From a checkpoint of a small transformer trained on Wikipedia.
Size: width 160, 2 heads of 64, vocabulary 21411.
Architecture: LayerNorm before each block, learned positions, no biases in attention or MLP.
Training: a variant of Muon for these matrices, 132M tokens, 5026 steps.
Each number is 50 + 15 x the weight over the matrix's rms, rounded and kept within 0 to 99. Layers, rows and columns count from 0.

# layer 6 attention key, 128x160, rms 0.103, rows 0-127, columns 0-31
19 58 45 34 21 58 21 68 33 55 64 44 15 33 39 61 70 91 42 38 54 28 60 47 47 84 83 09 43 52 80 58
72 84 44 58 77 67 57 51 42 66 46 30 57 35 79 44 75 43 41 60 57 51 52 25 36 74 64 64 51 67 31 39
48 61 48 75 50 44 39 55 31 42 49 35 40 62 63 15 59 47 52 43 52 31 60 42 71 72 53 37 73 75 75 59
51 60 63 21 60 64 46 48 52 45 70 35 24 39 77 52 49 45 54 54 37 42 55 48 58 41 34 71 56 33 60 71
61 58 43 62 53 45 71 38 31 46 48 55 53 67 70 58 80 66 34 76 65 71 36 61 68 71 39 65 50 54 55 43
32 62 30 15 60 08 43 54 53 32 49 65 51 54 37 71 54 78 46 34 71 43 29 47 48 56 44 62 47 30 54 51
65 71 76 34 43 37 68 50 36 56 37 61 32 17 65 57 67 56 50 34 62 61 50 55 55 26 55 65 51 46 28 72
70 62 42 74 56 69 69 59 62 82 19 64 62 62 43 57 41 77 25 34 50 43 56 61 33 39 60 65 37 49 53 46
34 34 53 62 44 49 33 77 63 26 45 53 53 38 26 35 17 68 70 65 18 50 79 29 56 83 66 46 56 33 60 55
53 72 36 56 11 47 34 60 38 22 67 36 23 64 41 16 59 51 54 78 60 53 44 70 54 68 44 30 63 59 43 69
74 42 50 46 49 77 53 55 53 32 28 48 42 57 54 31 42 62 35 53 37 68 52 61 62 47 83 68 52 32 55 60
17 57 51 60 37 56 44 43 50 60 65 48 31 52 71 56 42 58 67 48 35 67 49 42 54 35 28 41 35 44 49 49
48 60 57 15 33 41 72 51 59 53 66 35 65 57 24 41 47 50 72 58 35 56 41 34 47 29 32 56 53 43 73 88
42 48 62 40 30 29 49 47 55 25 49 66 52 56 31 66 42 88 39 47 58 16 41 43 30 50 46 44 65 57 39 41
52 44 39 46 70 71 53 63 71 51 66 62 25 43 00 56 68 79 76 60 53 46 43 39 24 53 51 41 60 33 67 59
46 59 45 54 51 63 50 51 66 60 63 56 58 51 68 36 32 44 45 39 15 74 49 68 34 52 49 54 45 54 44 40
22 61 41 39 39 47 43 50 65 40 55 37 66 46 25 17 40 50 36 27 69 24 55 37 47 59 59 70 49 38 42 73
78 64 52 99 48 30 51 53 45 50 51 67 56 35 48 33 50 47 69 44 63 99 73 61 51 25 29 31 51 45 41 10
43 24 40 56 34 56 36 56 78 57 44 80 46 45 69 74 70 60 53 48 43 52 39 45 59 50 36 58 23 55 62 18
52 60 58 62 71 41 62 23 59 40 06 49 53 40 70 38 81 21 66 46 57 70 40 33 47 39 52 72 54 40 34 59
69 53 27 41 58 58 30 42 46 69 20 32 62 55 77 51 71 29 59 65 26 76 41 71 39 32 48 65 28 81 45 75
51 58 73 33 47 27 78 45 66 46 33 48 54 75 28 40 73 52 58 48 49 75 42 75 54 60 44 55 52 45 53 58
36 78 31 55 46 31 54 38 46 36 49 36 51 37 60 43 57 60 46 67 40 21 56 45 68 48 34 57 57 53 34 20
28 74 51 30 52 47 36 46 48 37 47 54 72 43 27 21 62 99 45 66 47 38 56 55 55 57 65 46 40 65 57 59
50 68 59 51 57 42 68 52 59 65 72 43 30 37 55 68 21 47 45 51 22 52 56 64 54 43 64 40 53 46 55 32
58 42 58 70 26 66 42 39 53 39 45 34 41 76 57 46 44 30 18 70 63 69 32 75 70 30 48 48 34 63 45 61
62 40 31 73 47 42 55 48 53 77 36 65 50 68 73 59 29 37 44 55 55 69 24 66 59 29 71 57 40 58 51 62
40 59 52 66 88 45 37 25 43 48 26 58 38 71 47 43 26 51 35 35 16 65 39 68 78 34 34 34 17 45 42 52
29 51 41 61 35 68 45 70 58 54 43 52 49 30 59 30 42 66 34 67 60 61 51 63 49 14 60 29 61 63 66 62
65 50 42 35 27 47 37 52 34 51 44 45 81 54 33 41 50 73 56 52 20 37 38 55 60 79 56 55 75 28 48 63
68 43 66 59 57 40 52 44 36 62 61 47 39 61 45 30 68 36 46 56 64 39 37 61 53 17 55 48 32 28 73 62
37 59 46 34 38 49 43 34 52 56 54 42 40 56 09 53 62 57 68 45 58 40 68 25 51 73 38 19 54 56 38 61
41 37 44 46 62 47 53 51 52 40 51 42 56 40 66 45 26 39 19 29 75 42 65 26 68 45 50 43 58 35 65 61
62 55 43 52 58 49 24 35 45 52 84 65 42 69 17 70 72 68 65 52 27 11 43 61 62 56 48 26 94 46 77 45
68 63 40 59 55 64 56 35 29 80 62 58 60 42 62 44 35 68 35 26 67 72 28 29 69 60 54 63 67 32 48 44
49 52 29 59 48 25 80 53 44 48 73 54 43 56 44 73 26 47 13 61 57 56 20 48 39 29 29 42 58 66 60 48
46 40 19 36 78 50 40 59 55 36 79 37 57 58 46 73 50 44 31 58 38 24 38 45 63 37 59 44 39 43 52 79
57 49 51 50 63 43 52 42 61 42 56 62 59 57 60 55 52 68 64 55 50 31 66 56 41 59 38 74 56 48 48 43
47 19 38 62 31 36 59 33 44 57 37 47 64 48 14 39 43 26 57 59 34 64 63 62 26 45 51 72 37 22 68 61
47 87 56 35 46 65 25 55 25 41 44 30 46 35 15 72 39 77 38 48 38 47 46 56 62 64 69 48 49 63 58 56
51 34 67 36 48 46 54 38 64 53 45 63 56 36 60 41 32 41 60 61 42 36 62 71 50 62 20 56 69 33 22 38
57 69 76 52 54 55 51 39 44 42 62 54 52 31 38 54 44 63 56 37 55 42 31 51 83 55 40 40 58 29 36 47
58 50 45 51 58 52 29 47 56 52 75 64 45 45 30 64 69 58 22 18 29 61 56 42 26 52 45 46 49 50 45 54
37 37 38 44 72 48 50 43 49 93 46 56 47 48 24 61 73 58 57 23 76 41 48 77 37 66 55 60 26 32 53 34
57 60 52 22 48 38 49 57 42 61 41 56 71 41 54 50 72 33 55 35 51 42 42 50 46 60 49 44 22 58 76 50
44 29 21 56 42 67 46 71 40 59 66 46 71 32 55 57 40 50 48 54 15 46 25 55 48 43 60 54 53 68 65 55
49 50 56 27 55 39 54 20 37 39 44 55 26 71 27 45 29 40 67 58 40 32 57 54 26 58 52 46 65 52 59 51
56 47 64 37 37 47 56 60 47 68 33 45 65 73 93 55 36 48 32 77 53 66 57 44 31 28 34 60 38 31 41 67
38 58 25 27 57 54 35 83 48 46 58 33 58 55 45 56 44 56 61 66 52 50 33 64 49 51 43 36 31 37 67 57
30 53 55 68 61 64 53 55 47 46 48 74 53 43 34 30 31 56 70 34 45 38 71 49 71 51 60 35 50 76 53 50
20 31 63 65 62 41 61 47 73 61 49 58 47 74 29 65 69 56 49 65 40 67 47 79 41 42 53 54 50 50 47 76
58 79 40 46 54 64 72 40 62 44 43 46 46 74 32 33 65 46 26 40 28 52 51 29 56 55 35 68 32 31 49 23
48 58 50 55 54 36 45 47 45 59 51 42 44 62 16 33 62 64 43 63 42 49 42 31 43 80 71 45 38 54 37 49
27 71 68 40 35 58 45 60 38 49 25 50 64 42 50 59 49 60 48 62 44 31 62 41 46 67 55 48 56 52 49 61
58 31 47 55 42 43 38 51 36 08 55 52 62 54 57 38 57 60 54 11 41 35 50 70 50 48 38 31 57 86 36 58
57 45 48 51 78 68 58 47 48 90 39 42 46 55 63 46 39 75 36 49 60 42 25 52 50 56 49 58 64 41 57 45
38 38 52 61 68 34 67 64 54 37 59 70 60 44 43 53 73 57 56 37 55 61 42 41 68 59 61 50 35 26 43 55
73 64 62 65 63 56 61 50 47 56 71 42 49 58 68 50 72 59 35 68 56 74 53 37 42 17 50 57 68 32 75 50
90 78 37 59 67 63 55 33 51 77 33 51 30 34 77 85 42 27 36 42 51 52 54 56 43 13 09 53 59 48 42 46
37 54 56 46 71 66 41 81 52 61 56 47 51 33 30 36 14 38 72 22 41 47 53 75 32 50 24 39 64 38 44 34
38 55 38 75 50 22 44 58 54 80 26 62 36 42 68 80 63 39 61 35 31 38 20 28 50 45 39 57 60 60 38 53
30 63 44 46 42 32 54 49 78 21 38 26 33 65 57 71 35 45 26 66 46 45 64 51 26 67 40 55 47 28 35 49
56 61 42 64 61 09 71 47 39 43 39 55 55 41 35 70 22 33 58 55 60 44 67 48 39 46 42 35 45 72 39 52
62 65 50 50 42 74 57 67 32 91 63 46 84 40 46 08 56 45 59 23 57 34 54 64 38 67 41 30 47 71 66 53
56 59 41 39 54 81 41 39 50 12 42 58 38 44 57 71 60 46 37 60 42 40 49 60 53 53 73 54 71 36 49 39
62 69 65 45 43 42 79 30 20 50 73 56 43 79 20 69 50 41 55 49 42 39 58 60 25 78 57 33 65 77 51 64
78 49 45 69 45 31 47 34 41 36 29 34 54 62 89 60 49 25 46 56 32 50 65 67 71 45 51 55 67 56 47 42
54 51 53 30 67 41 39 45 72 67 48 45 33 73 58 73 62 34 66 44 70 64 62 18 42 16 76 51 66 17 52 66
46 63 42 39 43 68 61 52 53 48 17 37 78 19 67 71 67 13 34 50 58 90 65 68 44 36 43 28 44 49 59 43
41 64 39 39 56 56 88 67 34 78 71 57 50 61 74 58 47 46 28 75 67 75 31 61 41 47 74 41 64 47 42 59
27 59 74 36 54 55 67 57 59 39 54 55 72 60 17 40 72 84 81 75 52 45 67 42 51 83 35 44 85 50 47 37
46 22 67 65 54 40 39 56 67 55 44 71 67 69 51 68 54 68 36 55 44 41 46 50 65 45 65 67 68 58 47 40
58 41 34 60 46 37 20 50 41 40 38 58 33 28 27 54 16 32 46 50 46 54 59 45 53 47 43 58 45 34 58 82
61 53 45 79 52 67 29 58 33 70 43 56 41 63 53 27 52 66 51 45 45 69 30 58 86 69 58 58 39 55 30 57
53 44 48 65 37 70 35 73 57 36 35 51 34 39 29 66 19 31 23 42 54 61 61 62 52 33 56 43 53 38 57 82
30 40 38 56 18 72 59 47 42 56 78 61 35 48 13 84 61 83 30 45 85 39 62 53 34 71 61 34 41 56 65 77
50 53 48 38 39 40 53 70 59 26 52 31 56 72 39 30 63 42 64 61 66 50 65 41 50 81 45 76 51 67 56 36
40 65 16 42 59 19 60 42 55 62 59 31 57 48 47 58 58 25 51 39 59 08 61 52 46 21 36 72 63 26 47 49
40 26 41 44 71 67 44 56 55 49 53 46 87 65 47 42 56 63 24 29 40 61 71 69 27 40 65 51 79 45 39 60
53 33 53 55 62 45 53 38 26 67 48 47 58 57 37 59 35 62 58 44 41 50 39 73 62 50 74 70 40 43 71 39
39 48 55 65 34 46 47 46 60 42 29 61 65 56 35 55 29 78 62 15 23 31 59 35 68 58 24 84 75 90 44 18
54 65 55 45 43 39 43 32 37 52 53 53 33 55 48 68 83 66 56 68 51 53 58 54 44 63 56 37 65 33 68 65
43 44 42 84 58 21 41 57 68 22 48 37 42 69 88 61 77 69 16 59 30 76 43 45 74 24 32 37 30 41 55 40
66 57 42 29 74 53 35 53 51 33 36 44 43 57 46 44 53 48 52 53 63 64 54 52 57 61 24 44 61 29 39 82
49 58 57 58 48 49 70 53 46 73 38 34 28 74 73 95 38 39 61 64 35 57 39 71 49 55 23 55 47 56 54 55
31 40 61 55 46 41 46 52 49 22 61 32 71 36 63 49 59 16 39 56 43 51 61 45 71 61 22 43 63 58 53 48
44 70 52 34 82 41 39 76 55 58 52 32 55 29 61 56 16 66 43 60 61 48 24 65 53 47 70 68 28 52 85 40
55 61 42 61 45 68 39 59 37 63 12 29 59 59 66 36 61 31 57 31 66 30 63 46 71 39 37 55 57 53 57 21
54 62 59 52 43 62 71 39 59 30 46 39 64 72 41 12 63 28 74 61 67 53 36 50 44 39 23 55 48 69 66 52
51 60 36 23 48 20 59 32 47 45 78 13 78 42 27 18 64 27 47 54 43 68 65 33 47 54 54 26 71 42 67 58
58 41 62 49 58 35 38 71 42 59 39 44 30 45 49 60 49 60 41 49 42 61 35 46 41 58 66 47 73 45 85 30
65 45 58 29 41 50 50 52 48 65 47 34 60 57 55 41 65 73 69 59 32 29 61 62 45 60 35 56 44 45 44 70
50 51 57 63 63 62 38 15 47 42 47 42 64 61 99 51 49 44 47 33 44 23 56 33 65 37 25 67 53 41 51 35
55 56 53 75 28 58 46 54 33 35 40 26 44 39 61 69 43 72 63 58 55 70 80 26 56 75 37 13 80 40 51 69
31 61 54 54 59 50 75 36 38 53 65 81 27 47 52 32 53 45 49 32 48 75 55 65 59 24 33 46 44 63 42 71
55 48 74 58 36 80 17 25 37 27 41 70 31 56 46 54 42 27 48 52 47 42 35 46 51 67 36 53 36 35 47 30
49 51 67 53 60 57 32 45 54 65 57 59 59 24 05 51 59 69 50 49 28 37 67 36 51 55 61 83 60 29 67 29
31 47 52 29 67 67 38 69 55 59 63 27 49 46 46 52 23 31 38 45 43 26 46 55 11 78 46 31 40 67 15 65
60 56 43 64 54 47 59 69 24 45 69 54 62 63 41 42 51 49 69 71 50 48 70 44 36 67 84 52 45 30 51 58
50 58 44 42 56 27 47 27 45 27 53 38 67 62 39 45 64 82 38 55 24 22 23 46 53 53 55 52 49 70 33 36
66 61 52 51 50 59 72 31 62 07 43 36 22 22 88 34 44 34 69 45 66 51 62 45 46 55 53 32 66 61 42 66
38 52 34 42 64 51 41 58 47 73 67 50 54 55 34 58 43 51 50 41 55 37 26 48 66 28 35 20 64 58 46 50
53 59 29 78 53 30 64 51 49 63 39 70 41 42 69 44 84 51 37 48 62 61 16 67 59 48 47 59 26 60 48 36
56 05 49 64 67 40 36 33 43 28 47 66 54 64 46 78 42 50 47 59 28 39 67 57 49 45 33 39 71 70 50 33
68 46 67 65 61 88 44 38 50 71 32 67 77 53 50 56 46 21 51 54 21 67 35 61 44 54 44 62 67 83 61 29
59 19 50 59 49 89 54 25 41 65 40 77 51 40 76 63 47 39 59 72 57 62 62 70 46 38 59 76 49 54 46 41
63 26 77 44 42 27 51 22 49 55 62 49 50 39 72 57 63 70 29 52 59 63 51 51 28 42 62 68 51 49 66 29
60 71 47 20 30 51 38 27 67 52 68 51 54 43 57 39 19 64 76 40 56 56 42 49 34 40 56 58 52 42 45 50
64 52 47 66 24 49 62 45 64 37 37 42 59 19 62 57 66 25 66 61 48 43 41 43 32 49 59 54 64 55 29 68
56 44 38 27 82 63 47 53 44 49 50 48 54 37 27 40 84 54 42 80 49 31 32 94 43 38 82 79 49 28 39 60
50 41 45 95 48 50 55 34 40 57 70 39 34 59 69 54 50 56 62 52 66 31 53 45 83 46 74 59 44 57 45 72
68 57 66 37 38 55 67 45 64 67 42 23 64 33 83 34 52 47 55 72 55 70 30 56 44 36 54 11 45 64 17 25
27 61 74 73 79 35 73 42 43 41 41 65 40 53 61 39 46 49 45 30 62 57 03 44 48 21 42 67 42 36 55 63
32 36 53 43 36 64 45 58 65 48 47 29 27 50 33 40 76 51 71 51 38 58 63 47 42 54 72 42 44 39 62 45
62 67 52 41 58 49 62 42 61 45 41 62 40 46 85 33 90 18 36 02 53 60 45 39 44 26 26 54 43 47 12 59
23 35 67 50 54 82 56 71 36 54 53 61 49 36 37 18 19 34 44 39 41 20 55 43 61 37 53 42 44 45 81 27
41 55 28 42 46 39 55 24 26 41 29 55 65 44 53 72 58 19 72 63 55 44 23 64 53 40 33 21 41 55 33 79
65 16 16 39 38 38 36 68 62 44 40 63 46 56 37 50 12 33 70 26 48 37 53 39 51 71 25 44 64 42 46 54
37 57 35 29 73 73 43 52 58 49 28 54 59 47 51 48 39 83 55 84 56 50 61 43 30 43 54 65 37 44 42 57
39 47 34 36 71 28 56 64 26 38 38 43 81 45 26 40 41 63 44 59 60 61 42 46 56 72 60 43 27 61 28 70
78 49 39 36 36 56 47 34 49 64 55 74 39 55 61 53 30 47 76 77 47 52 44 68 38 44 57 47 72 32 72 44
31 72 33 58 76 49 48 47 40 53 61 58 24 50 47 43 61 60 66 42 38 27 46 70 57 61 59 55 50 67 56 59
61 15 55 27 56 90 35 61 34 55 64 53 41 35 50 53 84 66 86 44 57 69 78 45 30 42 67 16 50 42 67 62
64 59 78 33 50 38 55 71 43 67 26 36 57 40 52 35 45 83 36 43 37 36 69 43 37 48 76 44 34 59 49 43
56 61 51 54 59 56 42 54 66 46 68 56 32 67 54 45 64 55 65 61 63 41 49 50 45 67 62 49 34 26 54 57
61 30 37 57 39 63 38 66 58 67 31 53 67 39 69 45 43 48 64 48 35 75 46 49 48 42 45 52 57 31 40 49
52 34 45 51 24 54 34 39 56 39 42 50 63 64 54 44 49 36 44 62 68 49 29 73 51 24 40 71 49 36 44 70
42 43 65 76 54 81 42 58 78 63 54 77 29 45 12 49 34 55 39 74 30 64 59 43 69 62 69 31 35 61 65 72